Weights of a small GPT-style language model, trained from scratch on English Wikipedia.
Size: width 256, 4 heads of 64 (2 for keys and values), vocabulary 6345, 11.5M parameters.
Architecture: rotary positions, no biases in attention or MLP.
Training: a variant of SOAP for these matrices, 5697 steps.
Each number is 128 + 24 x the weight over its row's rms, rounded and kept within 0 to 255. Layers, rows and columns count from 0. The size above them is the row's rms in percent of the matrix's.

# layer 5 MLP up, 512x256, rms 0.15, rows 47-64, columns 128-255
size [ 97 100  93  96 105 104  98  96  90  98  88  95  95  96  96 100  95 101]
[[139 115 130 144 108 109 111 133 123 140 126 112 137 115 148 121 100 151 153 136 137 103 118 123  97 126  96  98 126 160 147 169 132 143 156 105 111 111 188 100  81  79 152 135 123 107  95 142 109 180 117  98 119 135  72 108 150  96 150  96 122 130  96  90 175 142 103 145 121 159 104 141  99 123  97 164  98  98 146 110 119  83 125 133  92 125 122  93 120  51 118 124 113 125 151 138 188 120  85 157 143  89 136 155 135 109 157 122 127 135 108 157 112 152  74 132 131 138 123  96 125  65 138 109 137 138 113 165]
 [126 111 146 119 141  99 156 119 155 128  99 107 122 116 119 122  91 129 117 132  67 119  77 110 121 136 136 160 167 163 115 118 125 186 164 154 122 123 122 184 103 112 129 142 185 123 133 142 111 165  97 154 135 115 125 130 139 140 120 146 129 116 133 101 113 137  81 137 106 126 107 105  87 130 116 155 123 125 153 117 142 119 123 139 121 126 108 135 172 123 104 121 159 131 138 124 123 124 136 160 157 112  64 115 138 108 156 126 181 109 111 127 105  93 129 140 161 123 149 133  94 106 104  82 125 134 146 110]
 [155 134 165 155 156 123  95 163 123 156 171 101 118 150  89 128 167 132 141 122  88 139 148 154 161  91 148  84 124 139 126 150 137 127 110 141 128 139 107 144 127 143 118 146 120 118 136 128 148 167 153 155 102 155 117  75 114 134 103  80 130 104 112 138 155 113 124 129 157 150 145 117 126 142 102 150 160  77 143 131 128  94 106 139 152 128 139 172 138 134 156 122 146 132 122 132 143 138 192 171 125 154 121 127 157 128 155 113 123  91 137 118 111 123 101 118 149 122 136 140 119 118  99 158 142  87 165  86]
 [196 131 124  88 136 146 135 126 135 140 126  65 142 152 126 115 110 115 139 122 178 134 128 119 131 112 120 121 138 144 134  95 168 142 136 137  81 162 129 116 113 131 130 124 112 128 130 148 132 125 116 141 143 150 141 102 163  95 119 127 136 102 137  99 114 145 144 107 109 109 118 154 116  81 152 104 106 109 132 111 150 142 197 109 150 155  96 117 124 107 152 144 150  94 172 119  97 125 182 123 141  73 170 164 132 115 108 153 115 161 137 150 117 134 141 155 135 137 119 111 137 110 149 157 177 136 113 135]
 [123 140 158 157  79 122 169 120 155 127 119 112  88 121 129 150 124  99 123 131 100 131 139 102 146 129 166  98 179 197 132 144 159 113 119  92  96 112 102 131 138 139 114 106 137 110 135 119  86 125 112 113 118 200 123 170 174 113 115 125 138 115 118 158 110 168 146 142 149 151 103  93  93 137  89  98 119 115 109 132 152 132 131 112 108  99 117 154 132 103 149 130  86 129 149 148 159 118 171 111 132 135 141 156  84 120 181 153 100 129 154 138 127 106 109 124 168 136 153 161 134 132 155 164 117 164 176  88]
 [135 122 156 126 139 129 132 181 108 103 101 132 128 121 132 143 131 136 137  71 143 103 121 128 139 156 153 116 127  88 109 108 141 174 133 138 157 104 102 141 107 145 121 144 118 137 139 164 125 111  95 162 155 159 119  94 100 119 160 118 112 137 111 104 118  99 135 125 115 142 135 133 139 138 138 164 141 138 106 106 101 135 155 143 158  79 130 124 169 104 120 126 142 178 152 173 119  90 142 119 147 137 126 116 130  79 130 146 151 176 122 117 111 113 144 129 144 136 141 129 146  66 139 123 118 171  87 152]
 [104  99 142 148 180 112 124 142 164 140 151  99 156 166 142 148 131  96 132 103 160 118 156 150  82 131  90 112  92 103  96 122 174 139 140 141 162 109 158 114 120  86 139 101 141 175 116 126 132 114 132  97 119 114 152 136 154 117 141 159 110 108 118 111 133  72  98  99 149  93 117 115 134 100  93 123 163 146 136  92 148 180 128 141 134 134 123 113 127 128 191 118 148 135 135 146 145  80 104 153 155 139 110 128 181 133  91 109 126 131  95 148 127 138 117 117 137 143 153 114 189 121 124 122 144  82 120 160]
 [149 140 115 138 106 105  75 145 101 122 191 127 128 139 167 151  89  73 131 161 112 151 125 138 110  88  93  95 119 153 136 137 100  89 133 111  90 147 148 115 144 136 152 113 161 116 146 150 125 158 102  58 113 121 111 104 139  92 107 164 162  78 118  98 165 135 119 153 142  87 115 110 131 111  98 164 150 138 137 100 119 110  95 169 132 128  98 159 119 138 148 192 161 143 160 162 107 119 119 103 131 106 137 127 194 120 122 177 132 132 124 129 106 117 139 130  77 133 163 137 153 122 121 125 152 139 122 133]
 [150  99 143 161 130 159 113 116 148 179 112 167 142 150 138 156 135 126 186 119  92 171 169 150 157 129 125 157 156 135  92 162  96 166 115 152 130 136  80 139 140 127 107 125  77 170 121  96 113 141 120 139 147  98 142 125 126 147 145 139 153 102 135 114  97  72 125  95 113 149 139 125 130 160 145 165 131 141 140 127 165 136 146 127 117 149 117 117 109 145 120 148 127 125 144  78 176 125 123 157 119 124 104 150 134  82 104 153 100  93 140 118 112 154 157 101 104 118  96 130 119  98 191 153 162  93 126 153]
 [122 122 135 134 160 151 124 122  98  83 135 143  88 132 118 169 133 115 122 167 128 175 135 135 125 142 120 120  89 179 157 158 138 180 111 122 143  76 137 140 145  86 113 132 150 113 106 111 143 112 112 156 128 174 120 145 105 156 183 124 146 111 138 141 104 136  95 140 132 146 108  94 142 122 121 128 115 140 194 133 141 126  84 130 148  75 151 132 115 122 142 111 113 115 159 154 119 162 119  93 126 126 164 113 135 134 135 130 101 124 135 137 146  88 134 168 131 114 114 167 143 200 136 162 137 141  92 117]
 [131 142 146 129 116 157 135 132 210 148 115 111 112 146  94 138 117 152 125 103 134 108 124 153  98 150 144 109 111 111 117  67 142 133 116 105 100 128 113 161 153 118 122 105 111 160 164 113 116 122 135 126 134 112 114 139 111 107  82 152 141 140 155 104 137  88 117 122 178 151  96 124 104 120  89 128 128 135 139 150 128  98 122 125 117  87 135 128  69 137 136 112 128 147 170 138 158  69  52 169 146 111 140 149 123 101 149 175 122  99 135 125 124 106 120 112  96 134 164  97  96 136 129 145 102 141 104 121]
 [103 127 201 100  76  88 110 133 119 116 131  93 120 126  98 103 153 143 138 114 123 144 114 119 135  61 101 119 125  97 153 134 159 133 110  85 103 137 132 137 130 118 138 125 123 127 154 127 140 145 131 117 130  96 124 128 137 121 128 127 143 146 123 167 147 118 114 148 117 107  73 136  97 144 142 128 148 133 154 124 120  87 152 166 139 162 146 100 142 108 128 162 113 128  97 121 133 120 160 156 125 102 145 130 161 138 136 146 136 147 163 151 120 141  99 109 135  83  90  88 175  94 137 156 154 179 152 161]
 [106 117 130 134 115 140 140 139 144 127 144 148 174 155 122 142  92 176 164 153 138 140 139 100 142 118 111 131 142 117  87 171 126 134 106 130 116 140 126 119 116 105 151 135 102 123 152 150 121 163 145 117 103 132 157 174 155 117 133 135 112 137 124 111 116 154 148 152 126  73 130 112 110 139  92 146 140 134 123 107 110 163 124 139  47 141  61 107 123 172 121 154 115 134 178  74 124 133 110 164  94 101  59 184 127 118 139 122 143 130 115  91 124 101 166 103  98  93 134  98 190 154  96 143 128 105 143 110]
 [124 139 111 135 132 120 103 139 147 132 121 122 125 118 149 123 156 175 102 116 128 134 112  96 114 160 139 128 109 184 107  95 129 152 173 161 159 116 106 170 142  96  92 150  81 132 128 159 115 110 115 116 100 123 123 138 172 136 142 149 124 121 153 114 157 125 153  91 139 113 118 157 124 119 139 126 110 137 147 141 122 113  89 121 148 154 134 163  93 150 123 105 131 123 155 123 165 139 130 110 136 154  95 117 145 150 123 112 128 137  98 144  95 105 124 185 170 161 122 166 129 125 118 111 153 156 156 141]
 [107 129 134 123 138 181 142 123 111 168 150  95 125 129 107  83 140 135 134 154 130  99 182  80 165 101 141 149 106 135 137 123 131 148 106 102 109 109 136  93 124 141 136 127  72 132 110 164 167 122 123 103  95 119 134 166 110 100 161 149 155 125 108 118  93 105 109 111 119  75 147 126 130 108  96  99 126 145 122  89  87  97  95 134 156 113 133 117 122 148 116 130 166 150 128 131 127  45 152 136  97  77 110 119 103 148 144 109 162 164  91 130 123 155 146 140 140 113 136 112 156 112 185 134  91 157 132 140]
 [110 113 106 125 134 125 105 151 120 155 120 146 141 107 144 117  99  91 106 116 146 160 180 203 124 135 166 112 155 159 137 148 167 156 111 131 127 139 159 111 147 161 128 122 133 123 142 103 140 152 108 134 156 110 164 131 146 114 112 118 138 183 133 133 139  99 150 117 149 123 135 130 139 128 135 147  82 171 160 109 153 127 142 123 114 128 153 156 156 106  96 143 125 102 161 128 104 148 131 171 105 130  96 111 145 107 114 145 109  85 105  86 162  86 103 107  87 131 157 136 102 160 128 127 178  83 113 118]
 [106 143 112  88 167 103 113  65 144 124 126 129 103 170  98 162 107 160 107 120  93 156 119 157 111 100 113 129 134 107 117 168  91 138 113 106 127 137 128 133 199 147 134 138 105 131 146 140 126 160  93 126 120 141  88 158 114 125  99 150 123 179 134 146 168 126 127 124 153 156 133 126  99 119 166 103 123 155 187 112  97 102 147 139 106  88 146 107 157 110 139  85 130 129 126 141 119 114 119 184 146  88  87 113 127  98  96 140 136 158 171 128 135 117 120 170 142  82 131 122 124 122 136 128 138 104  90  95]
 [140 130 160 127 136 212 125 150 133  87 117  69 107 150 164 146 117 131 125 141 141 159 184 136 122 166 143 129 129 133 114  91 116 152 119 108 128 130 101 148  93 149 144  89 160 130 158 126 107 117 124 116 129 119 126 154  96 126  86 145 148 141 100 104 105 162 127 113 133 109 130 132 110 100 139 171 111 162 142 130 132 159 124 119  89  95 115 148 104 112 151 141 152 136 136 118 153 105 159 127 105 170 119 108 123 143 157 140 129 141 163 146 142 163 123 115 144 131 131 126 175 125 120 130 125 170 154 139]]
# layer 5 MLP down (transposed), 512x256, rms 0.135, rows 47-64, columns 128-255
size [ 95 106  98 100 101 106  98  97  94 100  94 100  94  98  97 104  94 101]
[[134  90 135 132  98 126 145 124 117 104 143  93 148 115 134 145 136  74 103 121 141 181 126 121 164 156 135 127 131 123 110 102 132 117  97 149 137 119 118 145 126 139 122  97 110 143 111 147 115  94 141 140 145 135 176 149 113 123 150 129 175 113 142 161 116 108 140 129  98  76 156 126 154 155 178 135 101 156 176 123 156 182 130 154 119 140 113 147 116 159 152 149 151 156 112 109  98 125 157 143 126 166 126 110 147 135 128 117 136 130 123  86 171  90 140 113 153 150 146 155 108 128 120 126 149 159 156 117]
 [ 94 101 119 107 147 120 141 151 117 112 116 164 131 113 132 145 157 111 144 139 142 159 124 148 121 105 103 190 135 121 107 154 134 125 107 118 134 140 180  99 169 123  90 123 136 135 139  88 151 128 131 116 132 164  82 114 111 122 135 107 152 125 107 119 136 114 124  93 100 115 139 144 148 109 121 133  97 115 128 138 128  97 147  93 145  76 100 145 163 147 133 128 101 147 112 119 161 113 105 100  75 173 139 122 109 130 107 124 107 129  98 152 115 147 131 154 110 148 133  92 158 125 119  82 137 151 170 109]
 [102  72 108 111 103 141 124 118 159 136  95 165 138  83 118 151  59 152 122 119 184 128 102 109  77 189 155 172 134 111 145  80 144 113 160 120 136 123 129 119 130 127 128 106 132 132  98 125 119 106 115 110 116 105 132 171 126 133 133 142 125 185 184 105 103 124 135 127 110 127 151 130 101 133 135 129 128 147 139 164 117 139 162 162 151 117 102 127 104 149  97  99 115 138 139 132 155 125 128  97 140 103 138 138 115 114  98 153 115 192 110 128 136  83 157 101 126 123 166 149 122 151 119 121 106 148 105 167]
 [104  95 185 119 162 132 140 126 148  40 128 192 107 127 176  97 157 127 152 138  92 146 113 171 142 121 134  95 118 121  89 181  73 145 140 133 155 129 166 107 114 157 162 121 162 126 149  61 148 145 118 127 137 116 130 170 119 113 142 118 100 126 139 137 140 149 128 159 137 166 131 144 119 159 127 125 124 150 149 149 110 153 123 105 133 159 127 127 117  98 134 125 118 132 118 163 132 127 117 132 118 133 124 140 151 130 178  87 117  86 118  95 103 118 117 114 106 123 118 135 135 155 128  96  70 123 165 120]
 [144 172  75 119 122  93 159 149 109  42 115 170 109 131 148 159 114 110 118 136 158 161  93 146 115 127 157 125 121  95 145 139  94 131 124 129 164 156 149 150  95 126 105 162  86 125 125 128 131 127 139 125 114  90 160 130 162  94  99  84 165 115 165  96 110 141 134 143 145 122 140 114 180 124  83 105 130 143 147 142 154  75 125 171 166 136 140 109 101  97 117 119 125  99 141 111 129 163 109 140 153 119 148 113  87  89 151 130 162 113  90 112  84 158 132 148 122 116 106 117 123 145 131 125 148 137  88 173]
 [153 135 139 133  83 120 117 138 120  90  76 101 110 127 123 167 140 151  75 120 116 138 135 102 107 121 148 134 158  84 160 108 124 121 107 134 104 114 144 114 148 101 111 150 105 130 159 111 101 114 132 167 133 156 130 121 156 126 146 141 162 133  97 119 117 110 106 103 132 124 129  98 112 122 114 125 104 152 151 119 106 127 123 134 154  81 165 102 123 110 107 143 130 119 154  54 137 108 104  86 135 107  82 110  86 129 131 109 127 122 124  94 128 123 147 106 137 176 118 163 128 157 139 158 132 108 105  79]
 [152 154 149  82 103 133 134 109 100 116  74 152 176  82  80 111 122  97 139  88  94 127  90  89 155 116 123 104 143 157 126 186  97 118 194 162  95 139 100 147 125 143 111 142 141  89 142 106 129 130 143 155 146 140 115 160 106 124 150 130 178 104 132 142 119 135 128  93 132 159 135 152 142 165 142 108  88 143 108 138 143  82 130 112 133 133 153 140 119 127 107 132 151  72 107 110 114 163 145 119 119 110 120 106  79 157 157 122 150 113 142 111 154  98 127 104 149  87 115 140  94 152 159  93 130 152 158 107]
 [150 101 168 136 140 151 152  98  94 134 135 126 119 111 137  83 107 164 118  89 170  92 105 121 131 138 161 132 169 131 119 141 135 114 124 120 143 113 136 132  87 117 110 155 101 123  87 112  93 115 109 121 114 105 121 152 111 144 124  98 101 134 124  98 124 130 141 106 123 146 157 142 112 148  91 112 136 102  86 130 128 162 134  86 150 120 179 173 149 113 109 116 118 146  70 113 118 140 119 122 148 151 107 125  79 145 165 135  86 149 167 120 123 118 140 154  94 101 123 146 139 128 147  84 158 106 136 135]
 [ 93 113 144 121 103 110 106 107 140 119 123  76 146  85 128 105 144 134  99 140 134 102  99 137  70 108 123 144  82 157  92 118 119 111 141 114 132 129 129 176 135 125  96 124 161  93 128 120 139 111 161 131 141 133 114 134 135 147  87 134 140 140 136 111 138 149 143 152 123 146 125 122 142 138 130 114 149 139 118 117 120 136 113 154 139 163 128 157 117  78 117 107 182 137 115 181  95  93 154 156 129 110 127 123 178 146 157 128 107 128 123 107 122 132 146 127 150 155 125 126 137 129  76 156  88 186 126 142]
 [101 126 123 101 158  76  64 168 130 121 154 112 158 129 124 135 144 117 155  97 125  30 130 133 151 135 122 130 156  93 148 140 155  81 125 124 131 128  96 113 149 123 114 103 106 132 148 154 110 191 137 111 152 104 132 113 148 127 125  95 131 152 122 166 138  99 138 161 102 123 135 142 100 140 134  97 118 133 108 152 141  92 143 107 129 134 115 146 154 114  88 157 133 126 134 115 104 171 129 146 160 119 121 134 145 111 145 113 221 193 146 120 138 128 163 122 123 126 154 134 137  68 126 130 148 121 135 118]
 [126 127 162 192 154 116 111  94  98 136 143  92 135 127 125 148 145 107 141 174 125 153 161 123 121 171 133 108 109 109 171 144 135 146 115 116 120 147 149 127 133 198 126  68 159 110  77 107 131 191 125 119 105 117 139 123 129 102 132 134 138 145  98 101 141 142 139 159 118 170  78 119 115  98 153 174 104 134 100 118 149 119  80 105  95 154  76 143 133 153 123 143 109 145 133  94 134 135 147 127 132 120 132  93 143 151 141 120  98 139 121 182 126 113 178 109 171 147 103 158 171 130 121 128 109 134 133  97]
 [164 150  76 182 128 125 163  98 153 141 117 112 129 116 152 185 150 109 135 148 144 144 153 157 135 121 128 127  84 113 136 125 116 128 128 132  97 149 129  91  74 144 129 130 129  99 152 122 104 164  94 113  79 162 114 110 136  88 129 146 120 147  97 129 140 151 119 140 135 183 167 136 158 116 149 160 119 142 127 140 149 138 101 102  81  68 127 158  87 120 160  80 136 136 189 148 120 145 123 110 104 155  88 130  97 156  99 137 123  78  95 116 146 104 124 133  91 111 140 172  84 136 140 105 107 120 121 128]
 [124 145 114 131 164 111 142  99  74 126 132 126 112 125 142  84 125  90  94 141 151 130  99 168 120 133 133 138  92 162 144 107 165 102 141 115 180 135 102  89 122 126 114 168 121 152  93 113 151  97 107 113 131 100 146 105 140 130 135 144 119 131 167 111 119 128 119 107 133 141 116 154 145 105 140 155 119  79 116  77 134  89 122 126 137  98 140 189  98  80 139 111 138 144 143 168 175  89 121  90 182 136 133  99 163 138 119 146  95 118 139 146 150 135  94 126 145 116 150 122 109  96 122 110 140 144 146 137]
 [111 135 159 103 100 152 129 122 139 128 145 115 140 138 141 136  96 115 149 116 119 131 121 151 136  78 155 124 139 122 139 148 152 137  65 138  85 180 148 109 134  98 157  73 168 133 140 110 102 119 130  96 142 101 141 135  92 135 115 150 109 125 169 105 104 168  54 155 144 150 127 120 122 153 121  95 125 120 107 130 115 143  99  94 133 131 114 124 122 149 132 135 128 148 150 102 116 108  82 121 114 156 143 120  96  97 142  82 139 106 138 177 131 138 117 102 111 121 139  66 128 129 118 147  97 107 128  99]
 [ 91 163 137 136 170 115 119 115 137 104 133 148 108 147 130 152 151 132 116  96 141 137  99 154 107 120 139 156 139 149 131 123 143 106 154 152 127 120 110 138 130 103 156  85 127 145 101 115 121 126 149 130 121 136 140 121  97 137 137 117  93 100 164 147 153 198 158  92 119 177 173  88 121 141 100 158 121 124 149 125 173 101 138 149 115  93  80 120 146  99 132 104 114 124 124 133 131 153 103 116 143  81 133 121 106 134  89 127 103 111 127 116 126  89 129 125 100  97  79 104 132 105 131 138  76 117 171 116]
 [137 136 101 130 124  91 120 104 130 137 151 122 140 126 126 155 153 113 101 128 179 138  75 104 114 118 126 165 122 132 172  97 134 162 143 135 143 108 135  97 103 147 111 118 125 114 148 148 132  72  96 194 120 120 155 107 147 104 117 142  99 167 149 125 136  82 108  68 140 126 111  92 123 152 101 152 109 128 108  93 165 140 112 152 128 117 106 136 102 144 124  94 128 102 106 127 121 122 151 138 138 121 127 139 147 211  99 173 109 127 151 125  96 133 139 132 152 164 125  97 137 102 115 131 160 148 155 102]
 [129 125 145 153 128 136 173 135 117 140 119 158 123 104 159 110  89 124 163 142 143 129 168 134 153 117 179 104 143 146  98 106 134 129 145  77 100 100 120 121 127 131 124 141 165 118 140 111 109 131 122 135 148 142 134 103 115 140  78 113 143 130 118 139  79  93 122 150 117 120 138 112 168 188 131  86 153 146  99 163 136 121 146 131 109 149 137 132 117 103 125 141 167 141 110  90  90 123 163 137 175 156 106 134 148 116 157 143  78  96 108 131 147 127 145 153 119 134 140 114 117 118 139 148  84 142 106 151]
 [ 92 158 122 136 130 126 137 142 130 116 126 117 124 109 149 117 149 158 173  83 133 145 126 102 112 124  99 122 115 114 136 127 116 119 100 139 134 119 126 172 125 125 140  79 113 118 159 110 122 106 111 174 147 116 154 131 130 148 151 131 159 125 113 167 186 121 125 103 143 192 173 161 136 119 139 147 100 104 166 136 113 123 121 124 116 160 163 105 150 126 128  97 142 171 129 106 146 135 109 158  99 162  40 139 143 143 143 131 125 122 158 132  98 129  99 152 145 116 133 134  87  98 152 112 107 139 139 130]]
# layer 5 MLP gate, 512x256, rms 0.143, rows 48-65, columns 128-255
size [108  97 106 101 106  96 100  96  94  93  97  98 101  94 103  95 101 102]
[[178 148 174 123 122 156 114 135 102  94 105  93 152 147 117 162 112  56 124 132 153 148  98 113 108 137 140  87 168 120 147 110 151 125 117 152 156 100 156  99 100 127 156  94 113 114 138 147 146 114 140 140 112 138 107 151 151 123 164 129 138 136 161 151 132 136 107  96 103 118  63 139 159 113 158 161 123 134 108 100 120 150 124 139 116 175 134 127 127 104 134 138 154 134 129 132 161 105 134 159 153  65  81 152 177 115 141 139 150  92 131  86 113 138 137 125 130 122 123  98 110 149 142 113 134 124  99 138]
 [127 100 104 100 119 143 154 134 156 120 101 128 126  93  80 156 116  90  87 116 139 162  88  95  89 164 154 161 150 132 122 101 140 104 152  90 142  89 129 120 106 134 135  85 133 142 112 152 168  92 118 130 100 129 133 127 161 132 166 131 150 153 167 122 105 100 140 141 142 129 136 111  97 115 147 116 107 176 138 166 132 108 166 111  97 113  98 134 140 167  97 109 130 131 136 135 138 109 112 149 114 103 106 102 117 141 124 164 117 175  90 149 123  87 150  86 103 131 158 164 132 122 139 113 117 153  93 146]
 [137 115 145 116 102 154 126 118  97 135 132 125 172 125 111 108 155 133 147 132  80 150 172 100 131  91 142 127 129 124  95 132 125 106 143 123 105 130 104 104 129 164 103 143 130  94 114 154 126 121 140 136 117 116 156 104 105 136 141  77 135 120 159 146  97 120 152  94 100 147 149 157 104  90  83 104 103 135 154 135 117 140 121 113 125 144  86 144 117 104 118 137 146 152  89 150 136 156 143  76  84 144 171 113 169 169 140 136 122 138 188 130 115  83 118 160 122 185 102 143 127 111 132 153 139 162 137  85]
 [113 129 103 168 110 114  96 174 130 142 123 150 138 101 140 115 120 124 110 123 117 141  93 155 139 165 108  95 135 151 144 147 134 126 147 139 133 168 134 148 145 138 124 165 116 158 126 128  95 131 140 131 174 116 136 134 121 121 120  92 126 138 132 136 120 115 116 179 175 152 145 124 170 140 120 126 101 104 157 142 128 145 127 142 103 137 109 148 109 149 138 198 149  97 132 168  98 121 140 146 135 123 132 148 100 147 122 141 165 124 127 144 126 127 130 105 130 118  74 142  87  74 146 197 146  93 156 113]
 [123 129 123 145 169 114  94  94 118 132 122 150 163  87 136 123  96  93 144 150 128 104 152 127 133 149 133 174  80 121 115  97 147  78 119 129 117 132 116 143 127 106 118 137 129 122 125 153  89 105 112 146 109 119 146 161 166 101 111 106 182 121 121 123 119 135 126 139 140  82  95 113 159 142  93 127 128 109 154  99 134 129 118 107 143 142 143 138 108 167 108 155 146 183 100 130 140 130 155 117 125 133 131  85 157  75 133 147 124 114 120 143 162 126 150 127 128 146 173 145 135 122 160 107  86 143 136 168]
 [124 144 123 183 154 119 142 170 111 150 153 140 110 127 141 129 144 152 108 141 147 134 189 164 109 159 149 155 106 143 113 106 132 155 127 124 144  93 127  94 134  71 185 121 126 107 137 109 128 137  75 116  69 104 148 165 148  97 139 137 127 109 121 122 156 124 139 144  89 104 136 111  74 118  98 113 148 127 148 119 124 147 136 167 148 117 106 131 105 141 127 150  90 141 100 115 113 113 115 137 158 117 107 134 151 122 103  88  88 103 130 130 128 136 161 128 120 137 131 117 137 152 107 187 133 142  87 154]
 [107 131 192 154 138 180 151  69 131 142 173  97 114 128 129 120 158 148 116 145 139  93 159 111 111  99 119 154  93 150 132 136 152 122  88 140 114  98 117 124 101  76 118 130 125 141  92  89 114 126 112 105 132 135  98 146 136 117 147 130 138 155 140  98 154 155 137 148 102 126 146  66 135 103 137 132 127 108 154 187 122 123 152 121 153 107 136 139 154 169 133 168 138 110 117 166 155 147  98  97 127 140 114 155 105 183 144 137 109 119 112 164 107 129  93 102  91  89  74 120 128 145  87 135 145 127  63 154]
 [145 111 128  93 143 129 128 136 134  85 115 130 103 151 107 172 133 125 131 131  88 116 179 133 147 158 127 120 152 136 161  79 170 160 125 141 114 115 154 135 125 121 191 165 107 183  97 131 113 114 118 113 128 127 144 117 140 152 168 135 134  93 112 140 112 111 131 128 101 117 133 119 111 119 132 154  92 165 136 148 172 115 175 133 100 149 120  70 135 135 104 110 115 118 143 176 112 176 133 143 146 136  88 172 166 111 104 123 109  90 151 123 122 111  72 121 114 130 120 117 122 129  98 116 118 138 124 106]
 [124 115 143 102 158  74 104 120 115 128 117 160 145 115 149 118 111 142 119 112 148 159 111 186  88  92 110 119  87 134 129 120 110 160 144  98 126 175 106 105 142 131 117  82 128 138  96  87 128 113  99 168 136 135 117 156 139 114 140  87 102 157  94 155 133 139  96 115 114 140 104 142 134 102  87 100 156  96 179 136 133  84  89 123 147 127 135 140 131 121  70 122 133 138  92 161  97 126 103 127  86 186 160 146 166 109 108 128 168 140 122 148 145  91 161 113 134 141  95 196 128 118 160 162 153 116 135  86]
 [184 189 129 104 145 107 113 134 124  84 122 116 132 133 118  77 196 100 127 173 113 174 134 150  84 143 132 132 158  90 130 133 134 147 134 111 124 137 117 130 115 149 110 135 136 114 142 150 127 115 158 166 118 138 122 132  99 143 128 151 183 130  92 125 116 119 128 127  91 150 148 146 120 167 151 119 138 122 116 113 138 137 158 158 159 101 161 130 134 134 104 200 130 139 106 144 125  90 148 125 157 133 107 127 159 154 120 139 101 139 164 123 167 110 130 148 171 102 127 128 152 121 153 125 137 155 130 142]
 [152 158 117 148  73 135 193 156 117 136 136 111 135 156 123 141 142  75 141 120 148 120 164 135  97 163 102 130  98 118 178  86 137 139 150 116 157  93  98  99 121  89 126 125 103 145 138 136 175 140 106 121 111 129 142 133 123 103 161 102 109 136 135 130 155 146 126 167 111 144 179 163 183 123 102 142 124 140 131 103 124  93 113 142 123  98 157 120  88 143 148 148  94 103 138 113 157 151 165 139 126 174 112 122 154 106 111 133 126 114  87 103 103 126 123  94 121 166 162 154  92 115  89 127 118 165 103  97]
 [150 152 143 129 120 112 134 122 149 118 120 114 133 165 121 109 111 114 174  98 145 105 148 127 144 135 141  97 130 143  98 145  92 146 121 139 131 136  88 147 117 178 111 146 127 116 127 133 142 116 144 169 143 158 111 108 131  95 132 126 136 139 142 130 113 122 176 154 154 177 124 153 127 123 122 116 135 171 118 207 126 158 108 131 136 160 121 102 151 152  92 137 147 116 126  93  99 155 123 165 108 156 156  91 141 178 141 166 150 125 151 135 110 133 124 155 114 118 159 149 146 129 116 134 127 151 106 165]
 [135  93 130 110 101 111 121 162 166 127 129 120 146 120  83 121 101 117 126 114 128 125 114 172 149 128 127 147 130 145 137 116 144 112 162 110  98 135 159 102 164 130 169 155 113 108 154 139 109 139 110 122 124  95 171 178 150  99 170 130 120  90 109 154 117 156 136 190 124 118 136 143 112 113 108 103  62 151  94 117 139 139 125 102 119 106 124 110 169 108 122 142 108 141 173  87 115 151 125  92  98 109  74 103 138 121 126 113 162 127 111 175 177 100 158 129 136 104 111 130 104  90 103 134  93 140 131 116]
 [128 115 139 134 169 107 140 166 115 119  98  93 151 161 129 124 161  96 136 124 120 127 117  91 162 137 162 134 114 120 111 130 150 112 123 151 128 121 147 116 100 160 146 135 153 118 127 128 134 111 128 104 125 113 142 133  98 116 179  83 108 129 117 142 155 149 112  60 188  86 142 134 107 136 143 166 123 115 118  91 157 118 111 123 156 130 132  92 131 156 190 133 159 154 109 118 137 131 118 123 109 121 146 103 137 111 135 117 103  71 138  85 153 154 136 105 115 123 175 104 130 122 197  91 105 128 110 128]
 [134 127  75 164 112 114 140 140 136 112 118 147  88  48 136 162 126 144 116  96 128 186  85 133 115  88 120 145 108 131 173 160 153 159  95 127 127 144 124 100 114 119 104 135 107  71  93 137  86 121 134 110 138 140 117 138 108 151 155 148 143 176 103 127 138 131 168 147 125 131 153  92 125  95  87 167 108 153 106 160 126 126 111 189 137 150 142  88 141 130 140 150 111 149 122 151 139 144 142 125 114 117 119 113 123 119 114  96 117 137 122 101 159 159 108 134 138 131 129 132 132 143 103 125 142 103 143  95]
 [141 138 121 124 121 129 117 142  89 122 128 105 173  77 134 133 150  72 112 187 141 129 110 140 140 161 124 114  61 140 136 122 121  95  92 154 131 132 140 114 147 115 127 167 109 138 131 126 160 113 171 127 139 172 114 125 102 148 111 134 103 148 113 104 136 148 126 101 108 126 175  73 192 154 162 154 103 143 136 135 123 112 140 180 125 140  95 140 162  95  88 131  96 121 116 132 119 120 129  89 127 123 115 130 133 168 169  93 151 131 145 128 130 146  95 136 150 150 137 116 125  95 148 113 135 144 135 142]
 [114  93 144 103 149 162 126 127 155 110 106 118  96 120 128 142 169 152 109 102  97 135 148 123 135 160 124 155 112 164 145 137 155 130 154 101 162 153 110 126 117  99 119 139 134 155 105 126 128 108 105 117 113 126 101 152 111 175 126 110 160 196 102 131 135 126 140 129 129 112 109 153  90 134 100 107 116 154 155 181 165 202 155 137 116 139 131 181  75 121 182 134  90 152 136 152 141  98  89 183 122 110 115 114 115 115 159 145 129 129  83 134 152 123 144 131 133 113 123 119 165 139 104 158 162 132 134 121]
 [ 96  91 115 119 128 159 101 104 148 117 127  92 140 139 136 138 155 125 154 126 152 158 134 128 125 147 121  91 118 127 152 145 153  82 132 148 107 156 153 105 108  89 113 123 172 136 135 140 131 117 113 141 125 107 131 141 132 140 101 119  76 109 129 141 125 121 145 135 124 178 157  98 146 140 100 151 118 145 135 118  91  97 100  87 138 147 161 145 143 184 116 123 124 128 148 113 134 102 152 154  82 120 130 101 128 126 103 123 138 127  89 131 122 147 129 129 130 114 154 110 100 137 115 148 133 109 141 185]]